Part of a small language model's weights: rotary positions, 429M tokens.
Each number is 500 + 50 x the weight over its row's rms, rounded and kept within 0 to 999. Layers, rows and columns count from 0. Numbers have three digits each. The size before them is the row's rms in percent of the matrix's.

# layer 7 MLP up, 704x256, rms 0.0903, rows 333-404, columns 128-191
102:435443578537404548515474474412547485465588560459482418405560478537597448523456509500513527514459571463522508500590517514507482545367562404474507570505417527529521573476490476548436566565543500
106:494436479523436514386551518524452437500540446476605519480436538539532527567440581523469455512507522446576538505573518535486504501510503560618607510533525453482499527441412492433440597523573498
090:514483435428489512440545590468513506516519499513493508472469543497457507528496534520538454400448436526496509566533549446609461532580504621454535555453487501529486505464535533499454501580645482
099:503441466528557418604371467456495506621571578441450505479546455552533489488536520528551495509474503498616555448427519562556519490503488491416521470489430482489537613540534546491477462577468504
106:495539533466480426460505489492527549534523407503490444487488479449503512532477485521456543503523491502493545559470501514451540488563578435493430513504511480562558501392468490552499539488467498
101:484488381518480488450440489470530561450522536390483528548469457434561453447436509479533515498551427506384494457542464545455411489480520549485483408578446453526478416472514507437433535541494485
095:449597471510426594504551550412489471510480482501468531436498536572600523402475519476442409487489499515500418475536496500525452566527570576480460474537461466425472557456431602459519509510558516
098:439583507535521569394463469512538562511436511447464513488501516424532454483591427495488465425479451545530548435491434473521529493493470535536454556411445532412514514532572487485503588511580469
102:494517494495623505503485458524460456501537503525563505495422543450417576527501499418467422462498459506523456473548503459475416494547454358521489529499472440552484516485537544465408416449538553
094:518541483487600429449462468444455547510455505420497492514514476578460474477544548594468389497540467438528472521531552454541456507438550511594437536561470492406538561567477470477492511514459413
101:433483465496489587538508530474459523455456499496521484448465526561646462529454444474518502437528476593437449491649497411434517449528533412572515508551509528413444462438469502487483494547515421
100:495418503461454397495414424436403515472502477516492540512526468602556483477474454531468513518444428442422517528446523525510432486536491575504498473506503523524457602490430431497506597527516560
120:514513550481475473476480402529457493489445453494436507484470402526453475555507615605567582471532534469559513455457475516513535526513494494462499473512506521442595482400414552485533553505469567
098:487561502549535486505497450552439457576578519582550498543537513542497406533453460524384513587474494541586575405399517441431476570438498464498472463392465416561537593520386510512430439557477401
092:516472568448470482564482491407425463461547597480554602561483483512476463566547565430513455530501440509527517464440572480430524461482450465542464426499459445553493601444450421502549476522468498
099:536542514524476471423500424486467601474465564570528434527532536495438545502538523562485560510420554587435525453450516488440524424446462520552498463449505497453543471520481397515563525508527507
102:521548442449461559558538480465415452561572459443569481526513483482501477511550479500466560524511458585634515495484538507428518476504484429476494515648515432421474487460439478448411505497490551
096:583498465613499507502542569447467513583512511529487567458373526455507502498447523555464489446519534564457518463515462547504446492508445584522590461494474443391523456587418474523499437541502540
101:453442544471577564545475485523536599542499519578521604460378563516517452469566541482540567444516469511465521546572505489579375519506514529514516494465503482546461575532564555516487495571568520
099:417488513485480427564491597538479587442406566503430484514545553495509499485523537476527519466522532549460444513410515600561460496532530519471458509581388443475455504543409481563550495485504516
096:567463462569458475366608401513485498549595506463562456472487473503491501425475594433428481420569495542437508429490454555570429524605510448514496567429550461346509503507455525478491475501406456
111:468408469495472430492571555464532442545523487448515610516390484482531499421504508560459528453518415576540513498412453416457460449480458524421530602570497483568567509530455447553583525522574489
098:510549533442500529468511580604495466455534485555554543500469543445442472525525543585487547579445548421493505505510519518637478550464464438483542496400513494594531535460496587474431429452471464
095:475430482630501483590494407510559461490474504587515505410501523406428581522535459473533494492486513462561478508469528429529490506461458489482547550522518518437508490468521555484622548479558581
098:473499519517465492529572616426601515518506446575488486492478529445495559472551479538497644541477499463522455542478528535521558512524535463503589484447526536532557525529438524500496484396489580
098:380621492429500522530527476372539524528519533557479540519381486552462565601518599461436599517430480505428555505580532509453511485504518484435485556468525466499589443481407571431477444587436464
096:505423518511574457580587466432372510507485550461511540481513556536482618545565587502432487491534520577447527508423513441514497396396468532476472504479449576546511493500496380521496499414548520
110:478434488544458511429473502461533482497560502415638528560521603489496450469472430607416534519477481563445523416407495455546476476461476437475465547507493561416429519511536510443503452540601459
089:492578397485534435581540589473659458420416595460469551518488400522560547431491472478546438507506536534433487606520496511499475461498521596508469483476466439551564414406524513564402548467486506
099:547477526497454480496538542555496459524548462534564370464477547492513461514470506533483414474533497551565523599456487427551446478536583387539564463569474517454472473533367549465506520493440547
101:505514492560495496582445438522413465458502511410499477522492518571489462436574578521565501448577437442438508491521519526507490609450512563585504406494462522467506621524534501462498439529451508
099:508565537492419520410469496596527537437490389491489510512460521549526480493467472392546476551452439481451431562546558553555492489468477522531438556542562545455482499472531519461591467585472545
099:493561494484511501540483501594557472422482486496550513558582474506447627490516491483479546494574526416485536423515465487462469461486405535442533518415599583497434549466511546487464452465534498
098:467580474548511589500372446518473479509513463476458514479418455367525535550478443438562456460459448521504541537506428492467420502463519538481459524473527510505523415430437458482549506511543433
096:505481540496466479513560586590562486546482421455475473563462491567507485520495538450483399503491504557551582528516486514491483500544491507562583575481519524463487525510546480482468512530558480
098:455508538519530482512445459517487505547516421476502532500486522465501470493425437510553482526501546540467568546512495433527542530489495398516485483503582453521483541523432585547569454472407459
092:468594479406497449481544557608500508490450505421477447469541505471532579445420427564500580447515467567521486520440456536514533399419461528393519486560512484453510486590470528432609513516394550
097:520459460518540561472541487449535474526505536514533434551559482477518521490499508620553520471455587508418496540466482507578500489525438489460476522471563492438494449570501558473630520544533460
101:520502573593510541470492457501410586542491445567569494601512455542512432492590456607465512469548523521577505490454546460545541448477454455481477406487437367502524449512490511526496405555548550
099:535418521545444455468576503473456614431556459449416524509519462507516546473485444548385472574526540441492528435512524633527482371459462520511560575553514455538568501472453525393535530500458494
099:551451567533526497579445437464436537378572541523449550493476477557468464438512507484496436462561558485530509533611588497509552465457460475457514396528501560572512478593565485443516557473569438
099:427480557539447567421499493434461488542546508499504518455483480494420503510441482535494615401528445508543529540435479514463535477481425517589587476518486480500576562460549398568462557502532470
102:569567529543441519560476458460446590450520528573522466372490505532562591453612488509435472579475484514484492498361540520502396549528418511557460523483444412442580502436457509505477527449579494
096:552526538425550499553473519562448523529434497427415346569529495585503474496469502490595480505464454496595438489446515507536450560564559519590543527505546428505426529493491475604631483491488465
105:576485466541510492454536467525387574506572444480464509496576541523483453486466562501557501540506455501543522477470487437540458462445459463541555507502478539484461542460508554569469517463427532
095:536576551621514547448459527449495489391527487454473520583453468567549572439530459526453529534486517518519492521420567501575524534470473490500532510507404484486503569558588570486484544500492511
096:517574440499488563531549452491374498450455524526514478451557487468504526444460512487539484450536476544477507462528439475466436468368544521530523442557537528447536531634571476451575519481408417
098:446461487494404516453516508563500589470451526528505405479440540495438542551515548516513567489522467445467459539449616561546454539564458593539478454511590453482534439492529517549570479528521551
101:383537501557531549453537509480475468520486492481474479518475482452527519510485541467548529575445491549524455388511497534506490448449516516503523559475470490578580490561496440526554428530461484
097:494572420483473485545481458544439435472451476588531407588496493387525501564503411501522482477484537469560537475482449557476510412541532502455413504471484418513471492481544556459496503450531587
106:522459404483530542485524480524495475578480460482422358566455475440509547531462495562507479536565473464523604511383550536480591589502538577537517570445487459437476499555499429566591463478536577
100:494545516556516582466531564474510544536507523506424474463552452525517458456517500384504526500494545396530546510491580462532491522538477422474498461444472493465468481531555569497494542447581550
106:575576468511431621435511550504531517501524549491534502534506536561527471636434500561477438471507518480521507516547482599441539535409557587404531503536509397461500502426518525492543557453480522
101:559497505428517465510445480645521584484526433398409610503529553514504406553475515538483463405480461454488523478431531401612534510497552572482503486483490454468544570630497503525519529544499569
104:448451507506432549427529509554506460509505495486493530476484493497538499373472384550493395557481462505553533529471543459457569410541460600478469553537498456377445507453516607568573610532516444
093:548558545537483456580452470384455593552504539576535506466444538476600543525554462545464571526512515504498439517551428449516447522585415446496556493511477484488474504398493483583539491472490484
097:539533549489448469537486482432521457461496519505489523500511527408493469440499480489556428503566572523536456453475538492569472427506508493476467541596567571437580420535485588416460548550525525
097:475521455420533461518473496522503484509471568547538619521482611572513431485488494459533555431549529530527565485460525428442549524558506537411447468596468415507533473520501481417494432551529499
115:495490552499527516582478521510471425432420558477512440470477454451390499531553489494432385386532467529493470514614523483542513512452551481437531524520431394486455463502562511550506587610515579
103:533574461493475355509523385508529525365384572519517548537545453570519493442468548560463516474510474409467488517553490496435423486485485550556528500431481499583459518509547507493492462565491403
099:550566480539594496476611565483488511551498470441485500492530516552578480458516505546387539545463539533540500502539488529526533514472445504584494489486469520498455464482474474447522531560512476
107:504552440487444519575573436370482526490506429526580489580462579492413545451505490523513473498427502546465428523518466418437538473543523524466486467516467622577557509552552525550456529394517491
099:535478413547520553417402509599520431446465524472588450466467456587537474487433515505435489566527548560472531480509571563397507455467456510603537533470495632446597476486543569527560563509522494
098:470534509468467554521482496508531494483393534578529502559444433474409433550489477485553495542510498564508529491436506565482431576420466604459603457538488482440464517428582467484450431482567542
096:608492503572538520474550434438498459493435487392471506465491583504481561470442625557526447584537472502461520416502605471544475458509629502503375456552461539457469505621519475512419470553567485
106:532542468421485475466526554572524516474571547416582405540440566499447421472390494450502400410581466483516494461538501496411536453473569561601494521515518453564482545502553495538496503504512501
111:417621540523492512431584455542460575483543464523433469485470552503593410526545542497512453410560493455509526499534421498565425488592433602433482437466493474448523565417498448418553510514507507
099:508417551610504540592451504573583587476481603528494455487510494471443458437585597534484470469441523608554499473624412482522510462533534501456446451556456451459454565496475553478468490501582534
096:384434537513552443460446515540492473441510540420569524438553560516505451475456505474636464522462605574476560552388472587499496472467536468492476516470582436418494531468499433464534449543536508
103:510511531495538562448430420443572527515431543444405538405610501424502557459481596519493564448484521507441548523496404534481503411445582447463588452486449534527488547595500554508509459423445528
093:549483439555485573498525477577578488495411505465430538482438546426517457441533487551548526521567519520457517435436458486507524564531473495572474417431550433541468511424445485566457478460476520
105:558435440528463533411429482472530507456586506531442578519561527503510493443486539511509527565436510555501544526556482503594418535534496528526511415379536525529516533510447497477547461607332524
# layer 7 MLP down (transposed), 704x256, rms 0.261, rows 333-403, columns 128-191
102:409534582493457541501466531591492502602492479504487549531457551471522467533620503391471439471554450498531461581456510500531548485479523498565468464547545499486481490434579515503439516468487466
100:437457540423473517491501472540535565498542445486474484494495481542413495578565508511427542426430460565445516571519682499552511471468565532431476497503499509410491574448570473535431510477635466
100:444412520436593532499449521475522487577482554400573573508479594549536514484673543493519545468578611579477532523443599533511610502554505647463504593432538536478416575445451377503492498469502572
097:434534526531517451527447455435593479506522616539447440453564484666540560436523508531498468437527497539600507434500469502408455508451398509468555556493483582448530408559502517494599561555409517
102:443485538477507439532496452513451477432481612505465496577499481415453534530531508518501512483463558518474429536475537454500563553438513553391437517408550527574494533509444496548465508597471470
103:521487509502504534497540503457476539453475466492535417549540470537478403563496521509509548399581513599496592468532524488508481471504552450529440544469478524459583550514474521548560511465555507
095:476500494519509495519553476539497458527529451540486557517427505521525490506527496452552563552483489527502501447582568507446495480470528459496486526403469557467520360570466462516487454585569554
103:577460428562479538503533434542575504575578417556559528525516472538540439486469445432472633522499484555410477435499554539648496441484483500489466496446509592457487511545461561496493499478428480
096:513432457465466465524411532518511434480442496473504536522485484421424503479559497506532486471551460516522455442509550447507442461552461363434518537534517495538513522508342476488466587463504420
105:482510484482514484490487514437500660542462461465455573488517559512423550485493448534492499584499501500538480569538551493499581512527470455537594519536414589451585546546524494502477577444425479
089:548431483424545417473499477423445499439584518306528502447517446521619477573494479529552415526477557547469530529472393476493532541541523392491425542539520549486519421534445552490460523583381514
092:502514419525519518534509449547505532553511469508548511504541473493525596495541519480471519577482509504499535448495505524509480432338498478562510429409539503506486524475486500529420552487369558
125:493522498536441441508487525563492436508519430579468554539417441515449554454495456511541533475541553541391472440498445562432449498455460438455450443460493475637389556513430487514469625485570495
093:463448460553475544536481534606466564533450581443505649442453551508451467485514464530494590521461573510482552494569478518551501525546464412521534522512583588528545418554617535452528552511574444
112:494454522518501476538469472497597465506505535448456477466390541499495425496557565451536472470516566555487526453433549548509539448507493513521501524522539574479448582533518521515554471471529638
094:505470428524507493454477445452417493440578543513589546429464446568450494500549523514574477497489604624508472500535531562445534500471530365609501496495565555536460570439477566465471546472486446
106:481538429522518574482473486464523463517451425424494494447485439492510587446449485475423522429438434555507518495513583487436538539491539413472569525551470524604428431486482502477450444516462559
098:511509448479502417469445449563434579423481534532426414470512509536441418520449502451563578478520500571502420520503520496533495555517528490588539480541498557584565465440556464479454536500486565
097:497520527526483630600499587522469452548472483432461510425398523528530466480470555507520529459503430541562501454543503601533521533570528462469475510566471511522468508541454617495469563516586611
094:462525529466569511506441527547512468505505473506481489478507509439563451519487457427578415573545517434509417465473486484517467485436500480627489543534555498481462468504480552454595475602453480
096:492499508471489555448516461445540528501527515475551564558547517485495466478480518519439400402386542420518532524526534520499578497518453403504498481427504466423587532536508448472554459431414552
106:503507521435504481531530579424478540509467530574580513443488537470519488598491516365422401503468501442504503525378496503525522447542393444524511484495455478520493486522491469577621526485393491
099:522572534417531485567495494412419485529474495433516527523490551537453467460535522444492448519535572471514470460485503498499568479482507407477551531416474353513496452531566388569429477465580530
104:462446580574513440465495489552570482509480497538500514524435497532497520540488543519495493477392462428434517404491556505455488474401521410507544396594468556473531473459469528529544486551480525
105:498526408500585448561536469527481541501538408570514486591440541472559476453476521559560461524521572548537548514546529539525493462633451534470550457488524587523466445489465471452504549430511524
096:517370566472509532625451645507481446498527535541489503422564549540445526499497524587565520617441523405382547507470457456493536508553505498524541525460521523465557459489447455504425489532539614
103:523538439504493552496473418535448490512515478492484431553475504539487491679514515400495532477521533465407513530389453462489524506563517579433547558527546526459501528559518532569573569501493519
100:495483451482437559473477489417476520475502499539593534494522529426543517513532602527448452547429443456347485481452603485637459469522534527459440510544437548478458493507492559542517508555608453
093:494516507438493497484510522539592569435510415481476525517569457590497600458540416481552532480438508511608578499475509472517571605519387542423482525472532547501526508523438553479429578468506439
097:457439416464499543479483469550546534454497449552485494388560547526477492513500465541479700480496444486510414472598557462412469529518522502562504445564440464570599492504549419522496523471555572
101:426532501490429435490463479598606526454609465563488618572441510518583447457509464475472499520492474520372583542524436536498467514494420479477526478501436465532414575554521504523575535460557520
091:508566507536541464463369447545478436522500545517465522507548542484443551455621494486579488562452546470551560583500441464570566519502525572490494473527574426444558550485507472511511527498479463
099:507528467533566450396455504469577510570462477501438517482489550534496442543541454435441336507494525502485476522495570498527544458452525499571503490456595475483533449524462512554568469552499480
096:498511429468414516524575467507516497441508562520547527525530566524623483461564419490483533469462533466501452486453538439438535525508559428449571482498400455637508589553542543437462544600450549
096:508492459501398556376536509565466504498524548438443584489563490568393492508440472563470493502468483493515435450572593430440467458490554470434498487523566550523647518522585503489463526466479445
093:536512455443515488584538458477546519415541489439527553579476487474553524595481450479581541391450496592521496506512409468482554591518372508467558488546388437462524485555447592545533510468518468
103:539530455526520544500541535504546500541531482448563518559637450581534425456460417465461567536487444564462451556435478598513429440499494500420479477498537569431526519550575519507483477499455464
095:597505520482550471492520507445476541507495549411479515590547495559520532456518515588542456477444575510443540412522475525563453502510499524553440547537483528477531463423521453515543550515493511
093:519541462372457522526539504445518420449585472424483463557484547515499500441553433472459555513557496563423463540472499515541418431436484503488576509508473429491455480559558564502405508525485482
091:563462543484414413406509508508582634467514523582480540559475569503471484570534471547506443570529525516457467497462462561461461539454456515400509477385509437403443498506535585437542449446455569
093:495555534502502594543458539491478463565448509575513499561535660591480473532493628476444485452438411426542487497462423605513396525537567503517480557415468405469434435439478431516473492594517444
095:547489486463502516477553550552467508569492529534436480439580475443412469518466487524473544483543455574550468532661613564479431424491582549465538490460501533573568514480465518558522521492513433
102:472581420396498426490537555542534574510532485457471511537555502526519521485462501484553462494477507439549499513458437529611606467572493544473474437554515501444532375516514475430532421473447481
100:458473508592480530459521578513494413474536446457531551522507541545501542457497452539468528562494568514508465490491514489565416442402520496546527533444484508607433453435417522576467438489527476
109:513553452527474474493513450574547373525484436492436511459480444496432456390408482506491490490494464583563476528508440482399522465525525475560573523448587593496518567463581466497499479511497510
093:544476433462588526568497479471542625439600517495675474526457446465457479506499505426550500535509475466435463461502572446476471456509554501469547535517592505503430460398518486431508499502495445
096:504504488507539499469581509474500547450389457525488463576559444549461490504457507536467478508534484548512478473539431508635421451427541450499574478478502475588504378506489560546541516542488575
097:474391402484412480490505473512442530398470543452513483450446553524497521518497484501451486509505484561543542537489577492621494520519557535560479555460524596512481496550593550568586446472445492
097:486432524531441422463526466541591472455441520507461556454491477503623646457558593484458518531460498568509491490460514525506525527526489515458583475525525517483547558417505508552509465496524477
096:490479499508446488600496559418611564460492607568437506454485500446443464601515566476511492442455512429453464531495432490541482453469471563484558436463452601454623522493444498454536488450493499
100:480475454513445451564555579628564517445450474512550501463579513468432567468534557425399515508488484558496528519418459513562501556584516453440496533425451548530508516491401594544546534517449538
093:479550524449596565453474505443489470488571557443474476524458513405484550454462400535454403425494617527426489458502581488513473454521389464482512509404645472480452511547502503503522441529418557
105:511550511543464515514535469575373450450483482488415467535470550532518512549363535506485527503423502493489508601510527574538440526591538522445501525615514517432494574477528453460461579556505485
098:420552521519530397439502478471626557545392391520493520511532461488502559450467573486569504495426506552507499601552584467504587511506465514619452489512501406565554484576499450481479482428467396
109:457537445540521491473463509450572411488474567551532536420543472516586507518541523467521582479514529496458450540550531498577566495583439498520453511459510579561541533506540442496540457488494360
103:507566529535555516507480452449547546535472465609510587531504553513497482519462424519527541569491464461531443564482443529493523543547509459510517475527447457525551420481442474580469405543410491
103:540522520484515525482510510430391529498521525398412506459535444496459554499525467453552403458515487555576507546474456548507528507454471485591470592471495531494445457554498468481495472485435573
090:530500427402505498509560561485440543447423548487588452443504497549430508462476493529424622437460490416516533541498439576574447465491562504420514500462523491547501500627480502453503502537534481
120:520529496424486584511487460557343485453416468435501417563537396496449516550494445542495509489472509494512556489522515522570548475503622501513625570529510440461516459514548564509479501502492589
095:514528535404480515415544441427443532447559547479495506450583544515551459493463541494509529479449521432393546466513627515479514592426443506566442525495549452585493520591499488478472574493482461
096:450552500506575437452369449467501456575548551539408445490485536552458531506490410523454556504444398449354456404493477400491514487559452449492474502543543521519488568495468438546568515527518508
110:444508508518450572432448473508541475522518593398390429493569482538448547479536469509474441500524492615581565584530520559432433486464481540549503532515499500476594533609550585502468492552492530
105:506523446566516572526498527410456494546469497469448516445581545540481561447565534518513501516546518526440517518502534373571582500521537541575488480447535522531530449507489483434488464502533481
091:510509428532526544488413359551463449529569478577463538561389517469499505573446553521354522431516524500547487458466648533493484480436516516450546461531357567495541462505498452494466484458473499
104:526482471463434502498594474529603493516543484465512484506515517484526522520454492499481475489576498454555513493461460567413431514489475571558495420502511533538475477479460440508439447520441514
099:481466458506489526481522458510565406482476536515483525543458521461488512458428464480475518471533460527443501557379428514442523479531402542500468558445562466526538448485472487530524459435532574
106:471447380448511582592560563474585524487492440469510489500531480579538544593540566525491503439501555480565579473577491444443436520522461506512504523498455459463439469459504486394480530432527539
095:461484403546488472565477446452489560520504504431471396516551501521552514489577489477539473468430476502511516499528522447595549507483491460494523571515494568540490467599542472522491582498454523
098:474512492463517510581544516494564475459521450558545490495580564467501510539534490587539492472513524523519524476471465608596473493494528585531513443538536480526574516395488508450474538482456509
103:482450572517525471519405503433574486464521479471529567477474441550533527508389592586559485441507571476515514545535459463508554569481431479568531355586391485513492486573485541527471470536435493
092:487433532471373547560568439424580446471474423377519439540534452463401439448507442421551521388454454554552485463610527419529543540516538534461581433524435433552552534519523496535472560474500440
# layer 7 MLP gate, 704x256, rms 0.0876, rows 334-404, columns 128-191
107:496496524511431438491529488466539509524538462500486478373539528447513482548511514486450477535526535549536535476461500458468529477512570438517513565450491549447451505485431589409545484468534515
102:491464469462599531500507483481508462581531590415518489378470468570496539403631534539494463431647526540423487515492528554488555508518515585489521525528535516459480474520519534529490516490503580
107:456442481625494539474525526547548490515432453486473586477576520566511469462543520501574498528465435504505507590550431419495562573517566494519488496540511422468458432557517530455432511481585473
103:471571481431568458541477427486509455570433493503558548502582554537485461467571531561568524459470439482512513510525456640572424540541569586507553483525499398465517500536509533469496446505428508
104:407541449403525417499424542514575492509503584496526581473452529560557571373552496481549493480424504462459496534549551483495416549529531513417504485481526501525486573493512599473471500535579444
093:467500535424463475527513499468585408513529436398460610519503472551508426502543498517579533418432500405588557478454498503494503470569472524407475423403504487529524497506464542480393431590409495
099:436490554591476465517494402543447532485467562479534442485539497544469524480553494493436524578499563555457360475504448533398535553447515412467609482378538475539485486433470473494472504445527459
095:478463499537522595533535483510439590568479475480479465506502524506455519510574450471515518569474468585447515466520506515548527511549505541541509512497507588484466470514526560583460505480409524
103:481457524579581475584526424485504522522502460548392514401451509528460504551527513481564461535510507551516512427469444556474520535436452545535530484466461534527563498562551476481498507466603548
101:531464497470541612538558428468477433550580581404449518456393530407475551516504530596506368482514567471521444556526447462465467538532532452508580457446564455520473473517673510563601514439464462
103:537569406539525460419494448483582387543538531534610522470467561470488503526494477548489467537554472482528432480497462459518589544555569518478482489385452508628420479451540467556520576513527495
099:518538566542626521509509404424475503478319553471523566345506513475410510490512507576546614557538521499556435412470484489540470530559573489506518550505428549483537448443511523499467409509513494
101:513378580540559479515451440503440515495473552497621469477493470402553581566453455550433610510366393441531530486405528519533465516506483548556495489535494420527523563518478498496450446489515460
099:571547528483445545483506480519441410523466559527539430535515531544528507506508476571482516464546489437554445538489551477545501499520527448465507477427474488558526506541477415443519429503471463
115:541565583445489498519474469516477576549476563519490408416495506417468592487553477527534500539433510508509455538456526361532600591466442559508535446466542530443554475577487433478527448545530529
107:454429496480515382527453378396499482467498471458505470483561442457492485475562454415509428501472532450487586514457441590421442454528425631548599410448478511505536484454422501606503493544487437
096:581409408425548511513568513583460435546494522473416538441486509497529553526540519445507524523512533500416496431511495549407454503431470388456492474586588545456465463515464567492501525545503437
106:459504503515525527548445424441552439494492495544500489618450467450539497535562502427455519523502476491540554425422404485404449476494494520528500480533520486534488427513563442422534426497485484
100:467446539524474538449538487462452517399610498506458465408459511525568541499530529573436546445542494445520447592510422414480564529450480424465548526549432461432433523530499503457456469577522475
101:458468500586523539530478504490490545534439463479529499454503560402475423483417519526517496579522482494512439563507462415437466534507381495446540457420485628523525458499533480548446449523498534
103:468484526451566497457539524388480497508465487460543525381473453494510449488499472529506544438510442554613445508431527480533513559505492606505541456491441516494606458397373534507532419505506521
103:597490468505586474460550537521499433553536542418452487583420524422603429486416482577489446556562444467469563430438429493482543516540533585561485454495414505514552487403521479499529478501415556
095:481397496514497586573567499514537517494449439573570519569477532417442400423523551429518505496490525558418513457518532530433530552512399527366474549537566451471543443468490492430395529455508520
109:482565531523411474508531417528528472463450599560507551481472533591441499566526465590554504514425515496502555534496496526477489444496549530499494448497534474551519540463494483492495507467501503
097:493575518451534480561488595515500499469460533453416570392393479557492572469432469522464553477484565378497523502503495562481521447483458523460461426513438418525441561494510491549522469516498530
091:511540431520454466518511473404548598446456502451493568558475555413456475571455525487556513593425398452530491546508527535532463525414485519576517494461495510594596438540467440519410491441512415
104:492499525443464475424419481506612587600444546479493513468456551468546566445582454454499504485556423588524515503515562423485481508552520579475511531454563567471530525395428509523486556456550426
094:412469436484562519554516425476537567634423478464499533513529427537464415535517469609481497450498481492501450518404439604532503525513499490579570538492600469477484525478491598568538544498498496
092:468512395476510477452540549546538519524483520519447442556441469468428574506420540493510513533583480536537532518502448505526587457493557478527437498407426504471425491583599485410466486451588516
105:535479546568484424495463514598527605476509524545541486480416471556532528562449425470512467478524521509487511565553389479564477486512475516550425529434530525508477490412530511417628529555484460
102:533496454527477480412432531573531540571528527479549417458469537660427511410461501460569456428467492535440493514564491427522509622440485435492526408534574497470532517528540450477520413603509481
091:485582554507561563502530490537529514538534409509487525598409527510516484478439497427483491474441523558552488493531471520427513448475503505486405476530460418496453460528501554435462440573586393
095:558512592572577420519495436503597464508488538551581507450483465557463528549500433457464505466512518510539483472506456440482583501555533406529486439484592522550456467472463491429474532511536475
099:463526540455426539474500573462451484552543471456387530513512479555488503530506445586496434491507524471393493434486516442446413511486520398429499462493539486544542519487574468535549537551462493
096:580472485505436481557504435498521490514521484435493545521447477544559441496522451499551563491490433440557526515432431484484430482418494535558504380394622576515445537527484499483597418603486485
100:403459528528475492481453448443557415409550488428449459535480548486428461494551480541439516590469408402463474379464542498549485513556491548520437412470477468472536473463461573514521509500474481
095:523545483530480470440451422529522569500476381457501486416552533471530513549471541455486409492520430512466504502434515520476502468526475580448501515589539420521484505492417516461524531510496539
085:430493554619623551496464428534537507534538446441477611524379534573432498413501460550531480489488457463529515522522567520525504529538436394450497490523522451441574578365530537566494492451477508
093:590465496534481566598518587442433497550555444563549560499425454576546575466444487488555536452470516600506493529486499481523481540389534455487554461467587464555618520487531463437473473506490512
093:457466485549475491544478477543502512474448456463448447536527507553499497492502557547540468490394544475535549527499455450435436512623538485471510529618563485459441510550481516443559427446539567
099:497541449570490511505548450499487512511586531471489523520540502517510534452438500522513421544526532468505555545543518523568581604435486477516456490509595511453601507472484548499470589542410579
102:440476553462544464532514567530482601438544484458475439533476498552455499403630485565517509534479528482488474469394550432396446488549544550497488526519511428500546448527470565447560509405584482
093:504533601448556537479549391449541430380537564420551516517463430532490512474509490484550526559505506485534465523464486392451464491482548466444515502512440582467433405505504511567488507479416515
116:503521512463550455547386522481541481602457528493511563528515528575529544516566405521332525538510408526533509461508534496467469533544431510547519536427466501508493420481482539489405418509528581
099:511463497419490560439548484486413477510465443520479525500489520442469492565497511501419449459460550488428546417470498514451531479578485519538449564500538484489500458616504478513394519530584476
096:563515490489588567462419619446539474487487498519417505464590463466475507446526543443547473456484505420454473441492553461521458583529502512543496429508537469549571491557475442392592432470516500
100:502529483516471492612383517520572461536456439448495501431515480546546410415467568488399482529525509497414472531571481431534466466476465475506503556432523568517484482462498581456388441447465481
100:484593468547497550549577463410450489556491439538507419494538551513551520554492614598513529507529486468592521465494569455404459428517529563522570399478499449511495379488507476507469500445484492
101:573468568455480419548450547469477485517542497442641548415546523470475569419442558491403489385478539586526528412515532517454482528490525466498510433476442481514510558454487527558473483499502529
105:489500577588466485536470511526435470505592510516498486481529514425607533405448569517538500519437529462479617547584575463486516500387546505549503536426442605407539491499481540454463475552423457
095:450522491518481509460398499543552476504454479531415497529474499530462483571412481591487527460492468551599456550378408550489414524501571499556459467504609497535599459552562525484468528540576480
097:441504454446476427441432491587493606505473534437536498460460454508423457551439507544589534468504588441442483557525476523523514475500517519516571469574580465520565484550550504450494507525452474
108:495427538549432453559509497520442566456536456485474563446445447510435418501517438492490479483502484507499500568550440553477478469544474442529521483574444500545487407467570468493427526532482511
094:477433582508552416475502474572522509504552444556492494479468513516427530429491464525531419442536530445503514482463538519553542474579451530466574450488521547395501530427460602440627443491550463
096:630500504513494436542512539492532419544496523505504492484536564488507526510433510465534462511498466488509569462508459503486524460570509477452554446505471595489461391515439430530462522512531389
096:480531567567542422590507420458516566483491507562464488455477542534590529475569539451540551482483529446455441491519502559461451552458486490535551425495565581529573536569507485426524638550514518
099:501488554534512509421509546504552441519534434476484549447493434532496483436496508555492523552441509473479466423500447521523524656426482518478432446507490482483571498535498485544551534452394519
112:488489531447437537483491494559494499419467483550547493471489509447463482484523444475518480490410486509393455371577523488568525564488501459481501366453537447536483477559478492547479548541509471
100:466540605511435498437501490455503467539556494476523587445534465439524563510506489524397456400497521509554509534501507411473497501356451471565569477543475587539614557581529490556526550546597496
103:500498524448398536524456409498470529480524553484495499401409519420502615513471453509503484506487530549555525500340524509606599428537487484493489533506546417513454465481492513495563515472458524
098:532525489453518430566546561475469501443575562444418515513491479453502453467454502565478383466424470504459584437461437442542495547443498591529437440506528513508451518581530528442580525527500510
104:427529561499497528508504499586481567500517560464491568540476547425503506462433490522435467580483485463484597491413474597461527457597414503521393561487595467487554437458507570431493407436519539
095:434471527540571478454436436486531500471527410528472543392512510514449497510504484558432476518437471526488472463522482468587490506470529560448450486481450362408529511537466554472545505471553536
101:424508541505516482536468519415437606468488533512444531479537458560502516638543489555509544472438544514388615527482414429517506573455532523492416464482510550556462476469488440476427487605476526
105:484473490564544533538636500548484474471547537554491481556411608540495497472426489515486501530513491437465536424448567537367402558502445589578493439518472495460461524537546522515507536479579543
106:558528542610480510476509419478528598516502483458468527563561538421500555521421448487566555449463449613506385483464505530518509533410428490490432473554405462511466526552556488507393498517489546
100:469569653524523444546516463542518553525612445445511564512464512507467550373517592411414455457522476523550524473490480519493541479552463461507402498450530580440448442494379437444547449554525488
099:574492524578619512500427461526474510531589502572473558426525496459546618499513488426445472545492504480470549457520451458480549479502416533486583461524439475453557513486520485523406405467433527
109:506486567507532401461458439437527458503466431550512403422595510435473434540482524582560457416503637506522512482632529491471521520487478417522560391490460561521559574481523550568516485431453461
097:538491445442552562560385502477499470511446418416491472411424449557523502411398428507511443552543530505499493520501542435445480456407529429521527501489486447432484449402532531463512519535443483
105:482441556514462534507506468564537547452522500511451566438480573515425513532467458491527508485451390504510568562440535481510438448496441495450566481452487508539513477496566438549470484479478509